From a checkpoint of a small transformer trained on Wikipedia: MLP 768 tanh GELU, 158M tokens.
Each number is 128 + 32 x the weight over its row's rms, rounded and kept within 0 to 255. Layers, rows and columns count from 0. Numbers have three digits each. The size before them is the row's rms in percent of the matrix's.

# down: layer 3 MLP down (transposed), 768x192, rms 0.265, rows 39-138, columns 128-191
# up: layer 3 MLP up, 768x192, rms 0.284, rows 40-139, columns 128-191
down39 101:092137153152177127120149120129108148166135162151137055154095153135063090119036131115106180144142148089115079118144159169084114185143124095130148146131085110141126160153077117149211123083060058
up40 093:147124137134099137081075128101151160132120121135164100156140184141105152067143159058143104104115116157129105156092108079162170115192129121116136075054119104210153116127119119156141147075089131
down40 091:160085174122149130121146105117083124132077135090141156122100170137152170115156069142154149167136146098105146129151159194118122183097153056060143048135136091159098137101153163159157139124088144
up41 107:163100145149143184091179105127116144122097138106106124106147109095070121129063131146115122031149116120071139132138156105188055086170170206144161132132155135195189115175180140139043152147211124
down41 099:165155112157128171129072171102105117168068126098103160111107207106133095134120090125178093174158133101165175062125131164109139113099195063096159101167122160139109157065161111122099144139093105
up42 090:137145115156108137205174101118181091178160102147113130104099146139130134137145138121161166103147160161076089155099112080148088182137136105102147108104100146061167129146121136150057099162120073
down42 097:173116126111111107175101137113153183123103142081143145188112077157113125169105200168160100117196176148146072097169103139175160124129141121055134148122104122166106114137151055090137127112152053
up43 101:162154105082035155167098135107096126093119122156128160156065128191135127135112133134115124195119088139121140152131209116155121151090178113170143130184106120172138079167072109144103145108125129
down43 106:146095126097096083134135126122079124104111117218092168145108188179115162119091110137117144172121181151115082128078125135132143140117209164161116065128045153100098176139115154167091156169133153
up44 103:141114164136125077168117148150134133142160102122136102176082188129159153125060126134088109104187109118124220126150147133139163154167148145128106131094172167145163086125076149166068055105092143
down44 101:163064108099148134106076091096155050126165067172103092085202148096112179152118173106147142117143124137166163061122157096146138102147095116191132145146209125158122133097121158082136168154148110
up45 101:090125171108149171113102202076177130078107166103115136128157085123092115107152083126115131199163160105079099147076173119170119082173106125136143140139088185187172151115122120114166144107092163
down45 101:173110155073067170154069119127075111101127118150123065095134173107184107112100122104138162170061187149197136125119086158128139117098135112092190125157127122157161067175161168125153094121166141
up46 093:126161127148108156135196135081169129076094136111107117151143175143113161111067115114100107164130144130178025145184079183153138113162113140080120157100191182107108167154123145118127104128111151
down46 102:122196071147104131133167170098075134131098143085110133145113137122109107168118136136158069226100151067140128111081100109141134105126102166092108070117078107089124142162097142138140071158180157
up47 098:137155155119150111113163147116153147154159186087113134110165142117185092120117090167121127147144197189127101101152114115113116199100112088194110147097106122123115104090127101144149122163121122
down47 096:094158137161149212113091119142160139130096138138107104095071161087084146176070106109135101146101178160094159135112147121157098180105175151092102171092150123161152144111098140141074129074143123
up48 094:143171064071155066131123146138092127157124119129079147133114078130127045154124137126089170132152128102150069112188088144079175145092132114196131132133140100124081213138159111090127147183089122
down48 095:171078143120160203107109135129137103144138102150110134119167170127162133165092162124160171109150091129091189133158190137149088117120134083163139086107138106111115085075151119076179120140138108
up49 090:133101121159104078136116098199155130140076120089143131152118097089084070130165112088104089176076147132108072156105159173120124133109153162082139110103140187140161152109021173104135161156117115
down49 096:128147108121161148138144112146055158107118144171147144080123137122112124149068102112101180163192129106116157127152132125126091113105119094160097138143131143087098080158125132166160148127128174
up50 109:128160154130135115182143189083077127183141121131117140134199137159132151174103129137135127103152089083115132113138101084111142081105095100154092092154127184119111081106181131126187144120139131
down50 107:122180124111118160152113128142117124091164150192084089143112083080123167125092086125142134147060135174106104080168068175152143156134114076138148156089135143159179141091076116117138128082179122
up51 105:121236161128162100140115112122138154117158112085207153090131189135125143133103132124106143071111103113156145086138182087115101173079142146118155087084086192113154132126135087125111095124127111
down51 091:064075103098148137111162150121142070116133138140020152162094095147117192101171105078105166155138148128157149120140098162150114094139131121097118133162108079149111121081064122149109157101149071
up52 092:066091087165102177146172192146170151101149052123149089143104167123099104119082096167178148150120118056079177156104046071145068097140128086164123149106148139146105124084172123136183113130086118
down52 101:134056107146133117129150133119123158102133061167145145115152149147097146130111144148131124150120124135162122138084083118143165116092152094161091127128115098139091080109142108147121118088122109
up53 099:085133146132136137111103182117167128100152144128081052115115126109128132195077113186061140164091089135147128103064153170131140108116145125103109130124158068089124120142062099136118120082201165
down53 103:108117136138039184169099122127140080086146142116114136058210139130148124094154150127154067125141167165090161118136095134163144124101090163147124034161158112166138077109078198104158154140147105
up54 100:103134146109084135169117177111077087153124154104149075168081127118147142128147115127127138154112170108144173156107109108171108105117147080096109146132104129130104125105144136083094100129186104
down54 091:167136111118154110074091123125203168087115132080132108123122123117155139178116100102122152130152128096122153129121096105028150063112140088046124106179105053133100121157106186173085145134078182
up55 110:185097126139125149095112101147124133119104130068129178079157195129190096109103111182154139154165140117138121161125063093151143081098088114126083179174149128132113121102169150104158077102154075
down55 104:105134187191192102113096158119104103105146165128130122163160139204151111119135127094142127141090080131130166116164135122080168078151128078092150103159120101096144128120207157102148133135092125
up56 105:064132120119136132088125180142148091126130068134125145019136142112127122113120128167133131088107128136086188168135160111100117149134138123141137129111124136085159162121144142108136136090188100
down56 101:119136111128156097147182153181094137148139215107181108127100130137151060120153111076188126113128131169150082108108090128076170135162100084150120157079066118140138143172132092159155126137084159
up57 106:086065172093094126152170100123172112157105120110106072166069134144163123152116119130136123147088109089095139117150079138116091094179158125083129186106134144138140094063094114092122139098150134
down57 114:108117106140190103116183094086070136077105197109149125104084136127150155157118175096072161128154138147139112134146114134102144165133122097122126130065133152124171140071164119104160171164095106
up58 141:113092116064114106116138073112139141111127138089064135131163105087138108174136067071093129105122099102165089115112111132158140127149078152066118013148114142131150137170109117138099081184144149
down58 133:133120096085103147172125097125128128109183146110116146139130091125208196183116109079124133137119128098162096170114170140123146116145151152094116072151124150120144087116125157181116078146124109
up59 106:114126095127182057121183102149092108152119087165175093107132073124176144103165124044188100144091086116076121109072168174123150139114082130146096115115133121112113119114116097146106148126155076
down59 100:080139091121054135119129117130124160139132160141093121203122137140158128124123189133189143146106162123143115066147137169138106067129174149126101113128122120072113165112148154113151101170118141
up60 104:101061107135124112146131068123115167195149153129142117143115113149101058162100182107132132101096155162184158098179148153171120143124103112138151094089069129128077131084109171188128142168164092
down60 101:110092181100148053136154178137141176123099152124100159141101163151130142170095112116090164156153181165162141115081164129084146067065145104118054161184105118163159108098144147110166131145084107
up61 090:123148076101107175158136114155149125122118139160114125126062144206146103125138127106160157153092099136104180197139146129120077115124128159099157141080150121128111178096097111156180103039050164
down61 095:152089131163153114147160155198171112111136152130131141171121178131093150094118121105057166090097157139200165082141116101055126139130110151046082143128099091163073153142193167087177175078125167
up62 102:124157135195066101055185154196040096094101129109139132140207180111118115084099143143089105165158129091161151138155131105128110087193122127147109132105136132173162106121098147102127150151117094
down62 100:094215131127129071174195072143116136132156138107102110168115084111107147134167171082134153082131138123185146154158122104147148078134103166095072062075169074130129120068098108105161136136144129
up63 099:112115104105082145087124099063156133053100175137117153153188130145074102129154150172094084112159075159131149073058131166137142145156134095095145074115163131131180145143084116132093107101129174
down63 104:127151084146082143124075093142170112191194102105091132132169137129114158146169123151122095149102140158153052118121168148154142111189145172135090090124158150116104146129141126102129136177126104
up64 098:139194096125146123173147142087162210120092183060089174127133150093131139135163081087164066172141147118153094074117096126133097138124090113120128142148143099133146186161116132114141125111164131
down64 095:070165118149185124126152103134161121114142198116056197162139122151071110136140118075121072123169146131140121124137087078106138138127175137103107148148124116150120119161135154108159094062162138
up65 099:165130154118124119108161113132119119088075135119106121184152088138076150154165099101117116113138074188124089083096118119132117133103082106130202094095130195125084121111068159128113154108163125
down65 098:136135157099141083174105156172151106150109134083135100133136165110181107123122141091104072133142148093067091159097133205147165164138104081077128107125127106124105073048142092149131161153094132
up66 098:137100122092164125129112147077105115141131068133113148152082180093131100162094101079146124137151099108159114156149128121168117141113090044151119100203128123091094135178147132097093161156185186
down66 091:183117141154118141115088079137139039167199131117092118190157134047086130093100164146052181113155109122164129114101157147096137064178156181090083096110119104155095134096190118115099094169148134
up67 092:145145087125103139129159183172142125106063129138132131135082097135149090115192116123156158097084153064089061115123089104139145123094126152116072132136187185157135108092170144175091167183127086
down67 098:107175093109074118106115172128148075094139104135102154125109153132137070133146077161168162114131192127129174110098134073152154136174179112147202128115161068111100131092124140141127132163121139
up68 094:119103119086097122133118161154113135153131120059098094174115096101176091110157163172075104148126156127099177111141091136218078148165165155098103164137128125121172111118154143117164111160124123
down68 099:142084138122154072147161163098116188155148110130060119123091193129147149182173131150079163152185099104114104141072133183118140144142134128103183082078139119035105169157179122167152137127136136
up69 096:119195132131128108171156115193151140154099159097170092124151139142116153130170102072154115086111136132110158154165129155142144123095103152163111095133154153152111116110138161128066122171112120
down69 091:056046138094125120142111095098183172094167135106093118149123090092096157090060076141154169097141113166138094113140123085099194093172165128206160179141143121195145105122112168160058136125096140
up70 095:129155112094174094175148094116107077152145143111079138158160103146126132111073076117099082148138106126133079157095132154152111183112144106143193112127194122160164118059079147157091137130118091
down70 088:107162120113096158060090116126149118160124139183146183144066151143127077166138114106155169121098138088126131148096143100092111170154171144088141113117117086134121135122156169132175156127102140
up71 099:149146192149136095101104074144170118156145092097116068135127131148142177134191111143155040162138055129115214129123153153148113120129137100181134131144090146138105187116117137122125086150134085
down71 104:175060153115189184169081147137102131082105164136110118133162160155118117168118144127106092115068123139140182168087154127181202117106081149112171125101058162140149119112145136098177090171150118
up72 096:176176155154116107095173057127136127076121068115154084108150071209139063121096123142184141116124141178134144171098158151106189170119142144147166167120107108098135077132117093157159194140079060
down72 088:152138110116131128148084136178149142090167093118153093059199179113079107124155194126131159179190100117195133198123094155151129186105143098169123090114157092181113126128119141156159120108142193
up73 109:135194109153065101149135125156197138123107178140110113194097152095120116139113129174079173101109123125131158141182091159155084178163067083103126121133161137066116178113123172127164126127101115
down73 105:096115121107132108116085126085142133186117136120105147088062162115128126065088104133194085165129111153137109118164172109110122120156104057120081152151091090120149137161103068126176155146133115
up74 106:129189126170131111175145171149111126131126139202170099156150114079153159162128102168097101141138148146128141148092131093148101159134096118088090111104058152090099102071105080146133125152161171
down74 104:078066154110095183159129129112137133173157162133142164103113122127105102164179132138154099144114112135143092169142133152093142121170185116111119148108109100075132061101134168141146137148117116
up75 094:188126157115168148076139090152143114083121047165107137116097102143157113085121175079110047071175111080145171141117147116136159171112163128111145155108132128126116114134165118120108165127080092
down75 101:150145102079118157179161116102136123131095042142142124149098108126118111161113135117131134144089158086080101154154154145164113163106174146125154112158098130169153153116135105166081199132179180
up76 102:108147121167137074146093148084142110058113170154169133128158077109094146143170161101169105119075146094170174123085123122134128129141084124162094149071122143148136082159150124107134081145140096
down76 098:139160145144127151118175103121172166127131171072111212130166138121130121110080100120126136133152122088118082113135143146169065173078207124131135131212129131108089116134144083146129168099103127
up77 105:129091156117173160164130132099142157095137146111163128184104139072129137115120170088167116125149091184157172153085139175127108118114086092183114068137104110107065101085107095106160122116192081
down77 111:130160094110110126139113169156129110069100112125140140081190178076152167163122095148182107064125199071168160190119143117129107106170106115126162099071133160155125169077095124080101127132157199
up78 106:099150122207155060178127107162120143123115152185124153135115183132073129168147156143162121130063130145123149100140097175140136127158097122128132083194092127094135107118090087194169164120129111
down78 102:134122170100187138151149149157160100146173124113148080113129077150137097138104172131117178125130158115162093114117180141129085124138135146143179123093116095161124075125174175094136149147091113
up79 103:125133117107124176099210109104122148108149070125118191158180124097131127154140132126139086112123142124076057179141167181107165134097177155126159120077135138161130084140069152097103093134154148
down79 098:144101136187102152146141160131167148118096134145113100155120082167124087092181103138172162165161132175180142082054143091154079172109074092133148142129119129083147127150090136143142114106072142
up80 080:126084102176109132135164126117130109083147183116142158117146160208158158174115131105158020158099174097166070119142073110169115152129126183100115153122184097057065118152132134103134090110126165
down80 110:102084120127147106114163137058113124084096064147164088087091146129132153125145153107083111134174152158128083110130137116079106144110079154136153093107157184148098143120185123082144176122248149
up81 088:128104095149094102133098116122160133214103198145074072120165140117158160182068137110129167113105119176098136116149101114085118169153079125132130117160161092095089114128116120096115119136144121
down81 102:105062092169150124110148102143145168136152120153161107093167113078127152133103099132162147065092169194110098157146140189152150109148105118096133095181165112123107055059130031135113159118166115
up82 103:161079167113098091115103162128122132135126134095149183139178136135127160141102174118161123147113176161081150142125103095134127176139085086140118171137035178144072068136160109155104171158155136
down82 094:106079125170085145132153181123190146156116124093110086134099183123131131093135122177113155137185112149074113081105138139062199065128101154081112100039119172091142107164150173171085103076123169
up83 105:068176121145146154109170155103102158141097172109090089117134098132115185142135134150115081126162158174127138109134123112101119092082126085177133117126094121150136105079098176153138105165133126
down83 106:120204154143147099134154138060155180180115130102174180153090138142056133070183129090128138115098077117123117138166160121117122105096155101154094120137124166134116146075092125064112199081134142
up84 107:082128098114160132181145133153151156145107131072144068088145136111112094143086114077110178177101120151130137126119030099143150114148102119163105099126147146100118122106114124143099207129112134
down84 095:102160156132113110103154133050161078095180146137138186178108090130143178104178131157131112086112083112153142069138126127103075128124205166104180152124151096093087099108133157145137122136150120
up85 102:077143063103105128138175147108143087111082193216151113114108147181103145129129179151128146143136109117144160148120112139114129167116066142100171066131118129162130067153113122114115139147121178
down85 092:152052082145081109083164103099151185143113165105132120136112145144157147118144109146162087128118051076089084117150141145094181140084153126145179146154115092078145148192157112189094151080072161
up86 100:122105057093111128138123169116080146087114161129081122099109159108111116096186155109084074195179191137093144141092095136049096124108065194110132147144148120165075174154183117136143132159153088
down86 092:142084112079117145125132125217133078154084154135170121127158186156184138108112148133153240138113128130143140096111113180141165186135155176106112147074143164073120088099115154126114074152130081
up87 095:154134155177121202156160141088115140160069131171138132147129101061117173117123145087166146146108144144062118122181148088155143119100102182146122050138137119112105121119086085143100171096106056
down87 097:093109152155156167128151105151133115120137176087160088136120160127141147121121133072193133180136077171122117193144130058108107113150039109152143130085138167125173183105128154090144161153104111
up88 106:113077107109120186103158153138160161151197155127095121183149149174094103138082154112123052150095090131152103150118129138137150113125095175166083128140087093059143185193118076160163102172148117
down88 107:146100121145149168111080115127109144143159156156203141118084147121151106106146122141118154085088146106097095134108135164132095112136161102223199133144110154153192096118107098120153127098067091
up89 103:130041104197128147098119105132077093092085098059168116134165117088115136143116179093166111077065148119139101164131091131095085134111146111105129139095093162114080120112139153117150165141095147
down89 105:074128103182101128126083072149127108105156063162104189128089146116132053146153106085120091082102214081154132111135048145142084104114098111204109186145100166145151112118136139150160160069142178
up90 100:106132170096155095089165105151138103173131132173115176065126119167236109185173125150127123141107145117103181147157118189161095105172092129134121127132101110128098107123114111134122126131109078
down90 104:207130115153101158106117137090170108129081169134163073123054150098150156079120109102143113108101146114102073161097116028063147111159125128136118066096069158176102171093080092199123124154172168
up91 099:095195121097176118083130096113100103109100097154172137139128096151150146180123108164114103080147120145113096144101134114151136118137173127148106083091098065141186134173087091124136123081107111
down91 095:167108090083110136055098158111049157112119136130209135138113181078176128149140128100153148104187096091106125078088139168070148133103176106136175082141078138110091098137106130114133116113163110
up92 103:087187127123149125110078205158190105147083136078110148147140148124093073159148188106123178077081152133105160113184124111165136115153124101168131148040161105211184120116104126121101149191152126
down92 092:098098101085124123180128119139206181124127148129122113115116130210168183121146131136167086141117054083179108113031111137161140088116138134131135110118084126156103093123137137132073093176105145
up93 103:179175135175135126149166141134163126142146091115090134161120136152128159120175081126111132176110039146167066185165141160150122138138196196080110131141156144105149160134163178128138136132158063
down93 103:080099131104127159089164133136128127166100146112146113148145099129178038126189132160104131130120162098175094163145133164143088105196171078138175185146128102141118152191129099148123180108066120
up94 108:169140091118152128174073105131189125091105077162172111138138129134183174142115086113118115138143089091092166153174132112099146116174118151122125100088041152134144182136097078117138042088095092
down94 098:207084171104113132077049150151131144142081118138146106141138138148136189161126133146095134134150103094161170064125135103116149096106117054106129112085106151094208076150136124160111113106120139
up95 086:116132122204138128122187125167108050131107161076171132123118096140072140105121114174099150083102090159162116152088115146144190129077139103105154131146168095104102108155096141152082087158088197
down95 079:118071129112117201074185124106109174152138068116096125124126113149089128112155145049132120175101153126139158115108158147116150109105114155158120144133158134160176174175110128104196064104179142
up96 095:142136105181123135164133060116172126108127106102117118151106110159129132131187123111114144130123125117168129175110186049189109144146093123097139142157141146138142122148188097122117171126074075
down96 094:148124157115166161104093187139167129138161132101164114092166092093085185062150153143137142189117155154093115112134083214132168126175137086098117117112111126059097123149190156144051111115089095
up97 109:136092130143067100148144072141156174135156110110152162076168118064132117129101095127146132151110097112185174131090118160167142058077103092089182192123154124128105115085109164103144123133188090
down97 113:145160142137117131106125133111176144085150185118147111183190118096151146129148104103147127081084113102055157128075128142153051142155157119098146147078157103109149135073118141134157141067136081
up98 087:119107124114118102107196148179130136112170116130118164114173171127115114153092073184089149110114119186198135200155143129077159092080104164122098116116072138110082117106094153131152143087167080
down98 096:128150141107073129163116140098172103106145163136095109098149118103163103091093108126170134152127070125184131149163154063150218119160110140119072151153158135093099152108079157104168128108164123
up99 105:164173092151105109226117094086128074112145149128128176130124101123146125089119158132155102090121093130145065184115090123130118134150181142172101142100136131147109115182147125115126148155113111
down99 099:078089134095115146149087138152115138115120098171176137155141096060091152138194112103133120102148145173121094069112100079199152150138134051107123125179148083159071125091088138152148073045120125
up100 112:087170104139126160112149130140113101128102062110077126135112145127171119167153191115176159136178109082100130165118156137153137164082087105133086162076163129099097119104128138106190142141085118
down100 103:076105136097117096136083090151133098173127107104204116140144134059081119084114157048163097077114125113123092160139048131157099123093092166105160186154039141177099122153133120092096153107137161
up101 098:063097201094115109115175201126129114184176094128095170102105131168135152184099096136107171100108106146189083147119116134159116134116207135145125097125185080109126144159164117141186096096130141
down101 099:083120125118101177125080111189092105119152110093138069078190116110116086086140147122119123154099134114122148138162178160111131095191154150164103136117176118103156113189139064128153141201094087
up102 096:133115149167166101152115135142101128098120084127135158107204100103140126194107173141104090088123158125169101138134134172112079099101122177104155072124161152094120188130101108130079104097121144
down102 092:143097090127140162154125137180144143151125140191122082164185113143149090124137142143112089165137169102146090196140162174119123148148109188082089161194126112140179086115078135155190150075095165
up103 102:131099114111022137129098092115107101095132151095139083138067156131103171071151097115111184147097148155153100169135106145081088126132094187129141110201103189122113154124100104150188107163174150
down103 102:148106111123133132108096108143136099155160166083178135127168130094080147114117119139079153070117044078159113186125126100125183175163122173116181128130148168126123134108154101109077117145171160
up104 089:121173105153141069179145140123032120163084105112198178109090078077152106205129126097133157106101172115169067111152118159122056150139100159112113073187115134144142121161145079133132078183112094
down104 098:172155122139145157172106068101086136106169109170160120130082151164106109071167111138131086102103135186124102131132151114139118146117119123165158128097154145118124181151119145073158147123152147
up105 090:159074086125141164107131164135199147097111124146106053116120185121160193126170093130158080130118129131063208157207070112141080090106116167121119149093129077116141135093092148150111144094107138
down105 096:134074126072097124161164167134160129098131099082130078090122117097166094132081118188159165114146086094085137112138108105135172092145096149083139150186127161145099145137175127147110115112092132
up106 106:139140095116108106107185131128115157124096080103076125118107160166110192088149140098061144121151127160121156117150105156122102125136150087114088191070111131170067180082136210112074152132143110
down106 098:157144163089165099119150094090138094056129203117125105105157106070115108209094143095145105201084125113122116113108153096141105123146078183126162069170136166121081158163174111098142126119146122
up107 098:188136104094158100079137109120139115058124113150174151085119122143086116140139077159138077121118138103133060118085115088159179128234138174135110109133131109142075145120124124127164124152088132
down107 109:134132151166152124141128143099111105078072144152155096076144133167160159128115115205102111176103125124097150127118121194187051114127135119083122117094077120107137168064122181134140140103123095
up108 089:125113117102099185126121131089124077155153131125093160148129116101107138119131135106105121137129147135061130166090113155155155164181095138132097183125144058191087169079126103121177184161161095
down108 099:138162189151109155185087150125129148086122098145117100106150090156068124139095140154163116209080156112110152126117146114066132111094096171138135132076154136133109206123091128107119115138120132
up109 099:183105071175158168130073127127140110174173151120097123129097098159117086106102077187145127079089039120118066111109106128105174137079097157115013108090126089133102121138131098118118168127142186
down109 097:102138070152129119130090153143136097105164153097187083138165079113083098117100142121093074107093084120159098154137134061059105100151174129154111110192140121196143133189094159193117133172136166
up110 104:089132156120184110104121137180137115123155165106126132138123099210134103104086152118128073191127135159101168090112126142139124111106154059162171057146101165144156150126070092101163140149166084
down110 100:103164110181187163117095090132145116091109161094153170145114146152071147174160120110152142189107136125094116084159106152058100171098174173147144138056136108117186071143134170122091087163111165
up111 105:230103121139104155167095110123104097099095128147149137146125125121116136139151148077155208129110166144118082137156149091082099074169112074101141128120107125155177173108129123131050127092126084
down111 095:161108136128131101090152168137136139147099113123081138115188139098147137102155154178132158129168098101154086121160131131106165164103161084161143123192107171090187113164095147121091149105162110
up112 102:075092153154115153106138107093083121090165134152218131109136128096186144111171079173164160136164132087116148084164116099117132105128173142157139126133122083220150109086054145124115157157131151
down112 097:099144179111122135146137141054089149144087084141145104136079112160199157140140131179144144128133117123156149104196112122227195033058131122111118134165162117134137134116155116173106141099155132
up113 104:141092088156149118131133141147131149255126102171129093134126115126126149123109094111165141078071215098196080090093193142174131117130113149113134117071149120126092100200113146108164085117142164
down113 111:135101127071115104102072174121141184120145150133071135032139174102112143122183088181098126156090162196167098114121162095103167171140152109125071085145155181138120119096158123136132159110104114
up114 103:132137101120110161139130102081125140053139096142142086151137094103168114117110102140126126142152183126120100186117135128091054168104094153143141095118117143141075086096103123119044154150124123
down114 103:123084148091166160149102106085154185179078136120180117118162082126172048100141111171100106155118128068166093144113168155128156121120151126133106109121114133144134126153161107107094133118107090
up115 109:129125100162168139130132105123083182104130179133129140103122145141152088151079138121163108120140182123113139051152118103074110163110141182049064070136192142170093143106141166128116148155153050
down115 093:106122104127123106115112105090115063170173093088125119123160159181100132119078163163110064113134157125090162138086137131075139143159121137115078176163153125182111160118110094183152123124078045
up116 102:156173142117120128169098104116172131143135101075128180145070120138110094113132138097064109160111149109098132098161172083063153119096144142179072195113152112092127145126093065096221128139143089
down116 099:134181105131176098079110131082165139127169124148132157163185051131197120176182115108156153134179098152110091170115101101085124084110119163149080158107137122110125155178140102139131164157121067
up117 099:103138123166117152158183216132106121123073130204132137096091145151160141113128150104183113070107111137142140142099139101168108121060128137087119101178118137117137089175128152117115192133151073
down117 101:123082157138107134114141152148093092140077179116127103110108147109178153163128142145111118140181097136115145134065078106083121122146097056104137139169124078132153075087127121143109179147153111
up118 101:199158148089061123128133152131170159127152104156144193047093091113179129168136143075082144099096108166096075124154108138045115117163126160092085153113115141092137173155095059115175087060124175
down118 100:111127134133211104070163109078131106154082138135135112124111179106089109138135104140110186153089116085073129071125132112124170124104186073133129093161141146171085134153152090166144146138093125
up119 097:152116168154089133148149093110094109139186136109173189173131087116135104148152152137154159106156166146106109115104138109108111152199137105123133072162065148127080162152129073135128166174060079
down119 097:153139132075185131185159187147139158124095123092088120146096148194160190183117102142116128079163119156145192083100124126187113146133130164116148168133128134128129113159105202107186155107169214
up120 098:149125107215083145132174116177113114099135150175137099195144126111102140093127129124162116117142135140137137093125111157132131130119107122174094139139068127080136167117107114099088161132166075
down120 088:090135186099156150164078131097126136153148117108077097112130132117131071125137105167137133143104140108156183106080084142068062138093145122097176107121099172155148150162116078172143135163127156
up121 109:105120138132134114066097141158199143147147122125145157121135205162183104161208147100097093090140143125126125198084123051185101118096104182148115142127104160145080091098134078120157128127121183
down121 111:117163098113118150085097158153163114076163153173142175183091120170145118128113139201119153081131154171151045127124186127113050114133153181134141100140179155137128118143121158132159147157116178
up122 112:159132112113189092145121156176073192166178134159138094124098140138187100076138130116124118114108135159141088124147141052086105161141148164134110118137143154158138144174173138131148133101135101
down122 107:131205124106178132115086126199140147228132129141110115128140083087162102123148102131157122134098087131137115076121177172089098094109107183121090129163077189086165032146145090135057103105118158
up123 100:143189094118185193093126198108177173104099166071128153124130097122097115108164162182140203120136102119145086171165208113125166113148081181167122118167120070156126156119152121096160135112145080
down123 084:111117171153122140146175145141161080149105173139113078157103118153118143129064140141067074077198139153108173126093117099122145098168190089106144119079113146163186119212094144089134169101149107
up124 093:182131133155109136138123130065061115094147140102132145141105184132141085117159148111177093118099124103120097116174165140166105132110155091170110121114116125170119071085090121098101104155064133
down124 094:190119147106180172113153163126126095108172149120135097114137144119159130139115085113135133140181114186105110096157137210155118140097175151113139129112067119140170111150129054124076097080101102
up125 095:104123071176135115159113130115116072166114133117121165137107162101086184069118121136148101123145125100129170142112146176128140144133110116122121144102157150162143144153083120154079081093118168
down125 099:164115150081117111110109158118089137147109168147138139063095112101152083128143122161172191127127107100121133080070136094114150105137141102075188060116022127125115157135153185153160110116084098
up126 107:132107131167130116108083119125152126079113152172141148171174136151087128095122116082140166129157104134127050114148115094118163074140164143179092060178127147130100151155125093116182129115156084
down126 100:149137189063136125157059122173066084139118114099111154087081083118135103124110099117178187151135126093090076107078179161123146124151087150093125105075156149119077117121170155127107145128113157
up127 096:192154089165109192132114128130176139118138181079139105126154106132084129102160164116103141132069077204158126053114114096110111154085177116135102108126128100131174055155132109193172124133098135
down127 094:118128176132134115121100097092146101141128093113124169101109111148110136159131194077145142129177103099105117095150145167100193101152166114078125043150179115148085079098103177112163142128151174
up128 097:128083145144137142166122131132167146182119132123091166134141057099144154134141070136111148176114146150124147126103135132183117165191127106095150168128106137072096128104132053114163126103118111
down128 103:133092162111154122139134133134150134151175100099106090113164187106148134128128151085106164153100168152165139150126154111122106125144131094118129057071167135164086141088133133154123128108172162
up129 092:151073124175137131097175122078105140111127115199118140127150174137170157041192122076138127134147218172117084133068132150167102129144166137098103177117083148121134158123104136111134164111100183
down129 092:146120106134139120163109110139165092092178132073247130156120129096112147077131165097139128095132123105135170104117152103143146107131165144107135137096183057153126123150112123121146118146096114
up130 103:119168108109123086106125153139110151103122082165076145084139110123161152123110137155072115140156168174165125141137066146098102088119137146054138087141167111162112170178095126129127133163143123
down130 101:121195132127124151131085160118139108142103142145128112170139126156173169111113083087156132094101113110152088100111138124133140092110126118143183122135145145115123101167158146145128135122127113
up131 098:145118133205154106126158126151148154120116153094154134170161186126144112172110080105125103171119124112143098097126134089120098146201087139123125145113129113167123114200118144158133114154174155
down131 098:155164078098154075124104121186128142143185160111158129137192145080076177152214088158146176136074168147119103134144161144161127077126123153123080126104140105117132073073130141091119141147143117
up132 101:100104131119090120103137161076128174117079106125112121200108102098118133066100113103142029089126138155122165128125113091167074108176147128119167125120129138150119138120144116131153154175108122
down132 108:123160125046112143150114135147076121182125099081107148116126095097137100131152153103157074144113096136129118151090084079135123148112081186160143130170147075113169098115050088160128133127117178
up133 100:158154177143142109076115159136147086183120091144133102104147108142153117176099135073152123166148091194110110146141141143094105100118095112110080106108169064096131156176139137181086140074122119
down133 101:097129168112112087087092160119105143160152134123143140117162148144113143128127174136148108155207132114183165057109098117135098126112177080067113161109149116130106116137159202124111068070130147
up134 094:099131114133166099119107095118111177141131093094105127110188082126111159147133118156142154116118150207174167153101138113092086176145185165087118087118145141149190106142139119075141107151147169
down134 104:124109060117150153103137134142110114080104159122123088109135104053121091161188116097088154117126129162114090073170133126104137107142121141185157144114111088171146052190196137128164135185103155
up135 093:127125137108134071053065161086089171106122135132163086153127106135113114065145156156114100131134120156090143172101136119196171095143123153160093183123181127169228130147116120137157168122158168
down135 098:121186129122082119132174161091109053125171056144163137176122125160183072182156126114092136159171164177087063090131205149162118172135149131114088144152118113112164127082114117110116145126122091
up136 109:104132101154124142076107103167119143116199180152087048146112194193055070128079128120146121086134112143074130174151147162197116094067115134159115074183174103102106102123149092135126163081141208
down136 107:149083159114133076123158138160135088156147176102163116160108118133111125119121118178123092162131042114137120155148070136163117177141160085081152129187138110112133103113144125079096155061077105
up137 101:144120089147128107128098102154070088165122126129137086086106093131158143125140142099161121169115144121154138090169102128178146100114093125123133072150113116142164148107173108146099142156126069
down137 103:086113135175119174046178171185158142126119137123117118145112083131130146130135187100131127141208077143217149128125153104120096146103134139091140146131105099113115139173101097118143175077127158
up138 087:122114094125052103084134146111111052159087136113077105140107124119111153118123176141137136103119198108085168049141130124139068096121137134112110144073123124134153139155161064159088159123130114
down138 095:117207137164107152080062141153134161114119126118067112149099137120132145098135149135141194126154135104199147115133130106137140147142123138093134164111166150154182133080255095122071096136079147
up139 099:082169110177135158100173113075146104132133186112103161123046108159098121112148128111118147130090107109168095077121124133107078130099141138139159170124127145187104168166111148157092175116115136